{"num_hidden_layers": 19, "hidden_size": 256, "intermediate_size": 1024, "vocab_size": 1024, "norm": "layernorm", "attn_scale": 0.177, "init_std_qkv": 0.03, "init_std_up": 0.03, "learning_rate": 0.0105, "lr_mult_down": 3.0, "beta1": 0.93, "max_grad_norm": 0.5, "warmup_steps": 200, "batch_tokens": [65536, 131072, 196608]}
Each number is 128 + 24 x the weight over its row's rms, rounded and kept within 0 to 255. Layers, rows and columns count from 0. Numbers have three digits each. The size before them is the row's rms in percent of the matrix's.

# layer 15 attention query, 512x256, rms 0.0837, rows 70-95, columns 0-127
086:137119079126153096107137125181109107132127134169143175159138123098137178134177130121118144121168123105143132137155063098132102095147138114150114109117133127133124137127139140134177076148119156131105142123149091104096166156112102124151138135181117114096109177110167123117141127111109131138146128153115112115099133107118138124117138126150102124157131097113164155150149091124131144108099
071:067150058123130090121123122167139116135139132185105074128123116143101128120132122161127140128145181105087133144121080119134127144130149088174098111129164117106104144136112172129145093114101166140172123121125144098105115113122131147116120122120142165115102162134099111152107140143150088105132102095129107150126115144129126111160149137125070152125156102137124139112179154151134088108112
075:104114095154150095084111121124119160126129107182109161133116133070130126114100129113139113108141139102122126118153099101139095110167194145133134093110137134134155097094134158153134107109140168147107165148132078088134165156098108116133125149135132126108133162074121143101145130107141098138098155118140089112111150150095136122149095138158106122106146102088146148136132128134108125125064
084:159135078137133107118124156113154115103152136153134179164130124076141162109133114137122131106163121111138122099172088103121135118147180140142129109114116106117103130097156098140089087145144158146153133134125108093115168131089090163125103137140120101084157122148131137074124127104138129113126148126085133116086105110139128137118140099150120102149160112079105130135153104179144143133127
095:084075144138108146151148103114096148120116125135080104129136106138123159123079144114117096115112135126155120157137149141160100138132115134115135121082130125115163137138116137130134137130106121142137113109152119144157122118143164104116170127117115116157159122106117123141167112141144101151127127133129078143134141159083108092109112146111133131103132127133118136133118123086131112157082
083:101159169155157169152145157111143127167140115076118122119154148168105086119115128132113178145153125147116094071079123126122161154133140167134097125119129109101116134146124080128097156126139104107102109105120141144163127116125160146105097117124120122137131157107090130183108103124138116157171162120144133107128110128146111126165112149129152129127120164123111105142112130113128079145186
090:090124151137120126148122149143139082120150086131155138127121103154144165129159111141137155143129152119127134120074102133113115137124156127150123118110140129103156116182159107130104091099107169145088128130142121105093130117095135113114096124161151088158167089117081075161179125132150164116089111139136097136120108120132116078155106134126110182163129089123134128130142120107097133123076
094:153136159099128198122065122123155159166114142134126164092136123064110132108137136156129090139079136109163159143138132140110086095113152120140111126102108146147119109085093144122139137103105119143097128112112133149113115128112128138132081128088146115175145135162105157180090100143121111130083115104096127098138102138127080109166119134127138135131145113108122148139110108107125093123143
098:161096134085127114100119115133137133145093127128153136144153111082169166125102142107111125150111150106124121136122103139146125149132153143110115123149146135136102116137102133145131159170154119166125160153142133162084164103118104137157136059117112174146137095101106086155122084126121177097153123100127111110120092136104130133102096125124145128118136142091162092149117132114130090106089
093:141110144126133102130128133107107099143125115087178140099141098142154139147139100127106175109125143173158109095124106139125137158127072139131122128181118123130106122104138124142117168174137136114113121155108130146115157100089091128127113164122106127152119153156136161106072138155138134187131152133106129129128148147111134141089112117114148161128117169097134115154074119157127149125144
101:108147105155102091153143111151098147119150121138149161183093160101114155125113097107136119119127172147135122113158085108130064071079135098110151129125120148109126127160107115093100138135067142114124173140151127094152081147118191128158133160124145109148135108128103119129105137170085133082114144121143130156080131129109125142148105115163106126163145073131106142144169134120138114123109
091:127118161124092145145121149140083150115154095124123155153138125104138130137124154068121141148127164108102118138138135099108122127148119124094143119120126138108148164082124145132098131144147119081141131100116131066102117139084133141164096093172115174128149116133124123113135149119119127108084127153131168110124122083119173069158135101116111110117098100123119161125115117094122145123122
104:146110136135136082115159117147104150089166137148153086165150071121184141153114145100131127110120165120119159154102082115109118139118114134152106130158133128104116171132124179128146103135099084141134167114145102137129151074128157132093129119116151154134136118119064152162151137117165094151098148135139143128111158141116115131108085126156107118131120091133120154114145137130121149157100
101:101138130101097164140181157158143075094133119121088089127138106125102138115115147168161135170148105106107128083144121133119149111157112091107136130147126118163116120161097122127132128132120159156116101090123117155118118133126136135157091123152097115104133143146137124082129132173131116110147111131149166117166092156123092129113144126088165139123131164145134123128121133112159140105133
092:137166136123134102103153132082120128098120104154099148152101138147123160094114092118143084107120120114127124174126082115146120115169105107113115087083130093100120187094153113099121095130139084134138141087140098135139140072112163114140128177149145105122140114172115149108138152118145124143134111125118112121124117125060120104099143152138128144125117136110115106157154146120110143145121
097:147124085145127106130120113155082128133143109147114124145139133095173155149087180070139114096107151150111141132139119121118105150106126125148171058172105133118138098146115139105122136138123143142144148105124112088111157080111131182146150137114141127103166072075117149109123115159131127085104139147135109153109161106147131117128049170142125148081116074126121133105139156137168101112129
084:084121132124150169120148144090096131107120139122106094116137116126121141116143128108151130132106135118154116115127175138147112156130091157091165136119135121156132134136099114129148173137097128152107116141179153128091144155109139112135125104139162143111173183116128104131119136175144134175155123137078169096171118093086098138132113147090139122138102094103178119091132172146125092141108
095:099087102118165138115127151108141118169094152132161101099052136124118134163156132144127111154121140084111143104125147091150104135137163145172148107169114133110130095157123160133107062163171143145146089124167137106128137141160119134120140122124120115125096148150151124162117166124098135126096133075112148109144095120161145110097159131127128132178115122150139114116144131160090123121137
098:145171101112155157133114073116105109078119111158117135072174097150129142106121123101125108161106163123132131141149093124165148150104088161125141145147120091147137144125116097130118130123146106105141139116112154141143122136119076145140137140113138112125152127135136121134102120129091127143097115117126151138092126115141140115165125098135118103096133118111133122134129151111083121128108
093:157144148131133138143113102150201092130128119113068124123131104113133138135112096126123174145157109128131105121142060126111150162116104139126122132123131141122136138144114132165143143105121129120160103176093112181148125133119139152131088143173125126123139126111152143106132113118145130123137124141130140156141158151148111109149118093111109190100183111132141147126138112149155085134136
094:124128102146134122142096157153110152129133134157114131135131131099159123115120123135109078111148137107155112116169095166147130123118101138103105147180117115124128163136135086120083175133119158170110134117116108157122140138147126103180137147137147108139122110095098112128113167144141132101111135089136134159140084185096146181096129127106126129080077107081124097115101127124139123154111
107:167142120175135111111142151151070140136137116143157136156108110126143192146115148109131129090081211132152154132088127122139095112124145102137137111130120112093141142109144106139123098118147144133112145120122108098117110154126123139157152100124119115127141099113089166090162158158172129125105127202171130190120153128093118119110108108160097091095062099116123130100162125110116158122146
094:150100130114120171118164099106142154102174098172150130148113101091162121104074107136123124091149092134136088136130096140109152144144159118169121108116158120070129160142113129132141135128119103063118162111123114137161130138108075143096124128146140137147126106116097154124120121136146112114123150158116166170126135147110124116122128100144119163110077099103128098185137145122144144142132
103:154121170117108112100104122115083112146150096174151187110094110113130121113103111120151139164104092126119116155128141127160148135127106069083128159130107126148127158164145113123081123120114124164129139176149103110143170182113127116156126158132121099132152088128096151099121133168124132094101128165174162128139109091090135133119116133134091150143129110093121126127128115106132101166106
085:095100117137160120101118101124160132133116115135130159148135150122105144074113143149139172124153100127147156141124149080091152147161162173098116101123104161121123121083171153143108128147127114153100133111126139123143178115113105119162130123130136115105144144126132123153140157075110139127136148147078144126135138115111132153095151101121123108100161115144115135145132134138112111135188
093:115145149105138144149132123112092124115143118134095109130148133115117129076090118146092133140063116094142123117089087145124086070113177163102100126105143170150129171137149161140134137121105129101151139167109119123107108117130131129107107127114154150129158141145095129164112121093164097111105176156124149161136156102098146103130113090122138114161166149124115102142140123143137111131145
# layer 15 attention key, 512x256, rms 0.0841, rows 70-94, columns 0-127
084:153148071118106104091098118137092162122129153138099152142133130092108090088134099128143112090145132094142162173182098141118140105149148137182124118132116160141119086123135132157096112153168158144109165126149093065158124121099093102163125115140136138139160129127130165131137126132118137138098146055136103161127127167137143139102117097142151114121163124131121122128140094146140145112138
073:136113138107128159119125120142114098147115148103143146109139141111162140119151107157074143144119134115115151058106129119066132128115118156067163129131164177091141139120092116136129108126131114064122109062093172141111122115178149075160145143163104120153152092134125077117121109130124171124134097165131113132099121113105177154128131130134162131109123140121152134109141124122131140109117
100:116133077127124084105101124124122193087152136147128120192109115094142106103139125130156093092148132108171101168157142134151131102130138112203117133152108149128138072126168113125145129131148143154108151146137090059151133135096119134134119136116128137110113157155122129144129153152143114108129133115156125127114108152176143112132098102107128111127156098119118108130122119125130124159130
073:096130123143105108112097155124123183128138142071173151167116087129156106148130140118152098099137107138127101176165133130155121134106123070168121124169136101176142114149155147141146159107154113133097181118106140105136114147091119117154128107115128088117087124080090137129110144144107117111118149093123148151086124139131134131110114129110124119149118147154088171140140154160092099137131
102:127093134127095151143127141155100154134155147094143134094142068113151146139137140129165132128103136149101134131128140099107128165149135107135144104156139092175132112127125176093132162137111118105103138154113161150142148159131160089128170142132054160152112120138146108070075123147151131132137108140125125090099123131122137120139110147132117150143107178144132194124139136127123122150143
097:148123082129123101107108095157123176130159117163115160181111146091132143089137133121127133115135100141112140131174116087144113091156183104141102128157111140131134109112143121159116130133119112159122156115139062097120166136068117119119127113137123125107144108123131156156109118107119110125112132090116079144142149114142129100122118102170132102128144099117124148135163111124132162188106
087:121196173164094131124144166147176113167103075129139127104096124177167126136150187192190103133161148197125121107126177111101112119104133135119106190105146087121127121120139119152097177112140105142129105104154175099115140137083143139106116142119130151116136131146137137175100132113151113121087118127127121122111093153120132110102132136125116112121075138133114125133100120125150172151130
092:148146091122135174182087172135089151145107114077116129133156149109114133166149130101069113084136142120142148115142157121098133140101129123115137120146129170142080121174147141136188117114093138082120143168164169130138169114122124108122122141122120146148168123113118109162111151125141143131103123118099138131128163146111127094161151091119106125098125121086113113139124150117132111115052
094:144130068087114125136141124167117139118140176106149122115154144134112127135134093122073144103128167099135083113128127139138163140133124115140167139125158167112118115177111139101036125130102151091134128137141124118125107114084111125124134145138106128163126131110080148126111139158164182132150130133088126141163130118170148116135141110127127122084105132112136114094140162121078128079109
095:137121114137162158122131115130128114082120158115128122142137115073109161141117101119112134146116141140112137140114082114141117126128113128148155126092138123100095169112146094141138114129085198157174112111118061144160125088086136098129124097174154142153144140107128130161109105114178119155133116137105150174167095177113156163099132119085146141116133139096084106111114099147119113124129
093:142140152157118160131108142109160150154145121169134113131127115101134136117131097132105133108102111148127113126082111133134087152133110077138126145124100160143117064142144139142094144144092111160121099121144116167151121174153137165162154170079134127093155121136168084114079107123138124146134101147161124132088134104154119135116094090093160111172115122143083082149136114119144169159149
093:112148128102129130129128164140103137148126128079138122124134156167173146133116144086100134111127075164103107140097154075151137141098101083103131142127136101146112090151143149142106137103157111106090141141139170155163165158101111156116148146105135150135121129099114110096082141124108149158096119137126134114154171133092115123072134120115102129116106169132128148165083167121111167124098
105:100125118100149117139149132146114169167132112140157143097115138130164138147158132161173140114155104158128110130118133110111120129149163123139149153088127084104117111160186159179137165114159130097143124122122144124151147159126154126154170158103128146163095133142139097146088131126157133132105111129108103125132103157148111104084083175111092160164138117106132150130099091116146088130042
095:132146163158109095099104141100106111106117140165137148130074089110117127119138147159153112051129117139149158150101098061121146137142098174094126170122118138101117158074154128127122084181128118134109131136137132111142093124162172113111126082154192103106144121136120150090124140155157127135109106146133151142124116146119125123141147116116117115102120130078120123134085114144096177132160
100:115135139132102107137091151166117167132130102161108153163117110138109100108140105108131081114131113128138156106098151127141120133143140142111089144154118138113127095115137154158149110124131119163169148112105135149114145130110142151174163080127137104155146168132122153137130147093078139085109134190135124135106168100113128115116065149114145077122133100129131117106146165121124143157062
086:096151135105119133166072146151121160150119115096105127091161117140154148163135082149091125131119084143095141118117142153092135142141133149123119100136166138145120099116132128127090158134097087112150183126142134158161146165104122143111171141154129128144132150139104097117121153125122135110131118156113097123144125108161154128124139139130101161122142141116120093098115143082153106145117
087:115113105133124109154134107118160178170151127104135145116133104099167108154155106105099118115132171142140121106140160127157126143179159129121122122112139155143126118138137111122134131147150152099095128118156104115130148123131171127137150138109103115102096143096113113106105133096131143111104143146148139100131094117117133170126140135100135153095111148107126150153116105143124109148130
087:087132115193130166162115122084125112143099179126125128082104156160166117153149143124150145107129136114120103107190133162161132111128146147106086114113128098126161105151098148115130110128146111162100168129152144130111107131146129184091127096122104100179126148148145106137115121153156146165132122145161136131128153144142097115137141131144110111090142098169065100117119147093140119145151
095:126109136105125148136108144074109153133095103161114108097095117159160112118141115106087088087126129108170091105144125090144134201172133160109106162138097197166111138142130132145143085141163110137129121153085107161143162103115129133133137156102135127159133135156117157144121120141114162154096094110106125144127177096134124080122090159123095146152139131146136090101099113125138134119081
093:126113113140146128112115109127105136118138114130156172118101115090136103103153111141124160138120140100147176147077114151143142148149172122101143144157149111110131177136127146149127146109099143138114161113125116102120114147144147130119050128173172120097154146146123105132123120095145113127120160118148155139118172133130149131122125085190155129124097116112118148135137138153148116129127
084:136151148122128095100114123111118141131155118092141153127126079150121184172118106097118121089164134139127135156106142135139160137136091096131124137144118121150157130155120090138113119127107100102089139133106103135124133106138157165125147099087156090139138130081109148170133176176138116129140172133100117106161161140120174129101120141064115129126119149094134134116087184091106130108135
096:154138136129124158161132177149126142110113132111066147116110152155136172108125118141145121127122094177100146068116141084123163171131136126120193091114153122186097091093111139124132135164105111117155181108137121163156138144160135108122108122162152147132126174138100145105110134125171136143120126133102107101124121136122138153128149144107152146125111126130119158135119142152099158147048
090:104145106088163113093121131157081166136170144115147108127147168132152161169124053126142084173113114107099127155151110098159107141136128069124136112152131075122119137137093138167107134155155078115153147123114144143160131096124122136162176114160173096150121109141110162117124105142162142152123131131135154128142127077130102114137122141143094099142114115149108139096097123124104107148106
099:134154122125112089172080118131130161125121099087096123100152096134096164142125136097108143116108131135149091130141083127121136125146151099137158137117164129165125065100180165123115116126141099109133125132115146116161134182126118169124170162130076120131124137118122146117085121118109156155115091155114147136099106132135123121109170114080132167103143177142139155164110135105132130151147
091:129134117140110123137095130104071103138155142120161135141096104129128103111102162115145119160107108154119127158099123166135098113124103112136129113083108163132123146085140142133104181128181163147156107155121132099119127103086090102125153077112135113133147124076117149142141122189177117138153099144171131110155141080116115129144136146155113066136094116178139114125146123124125107139183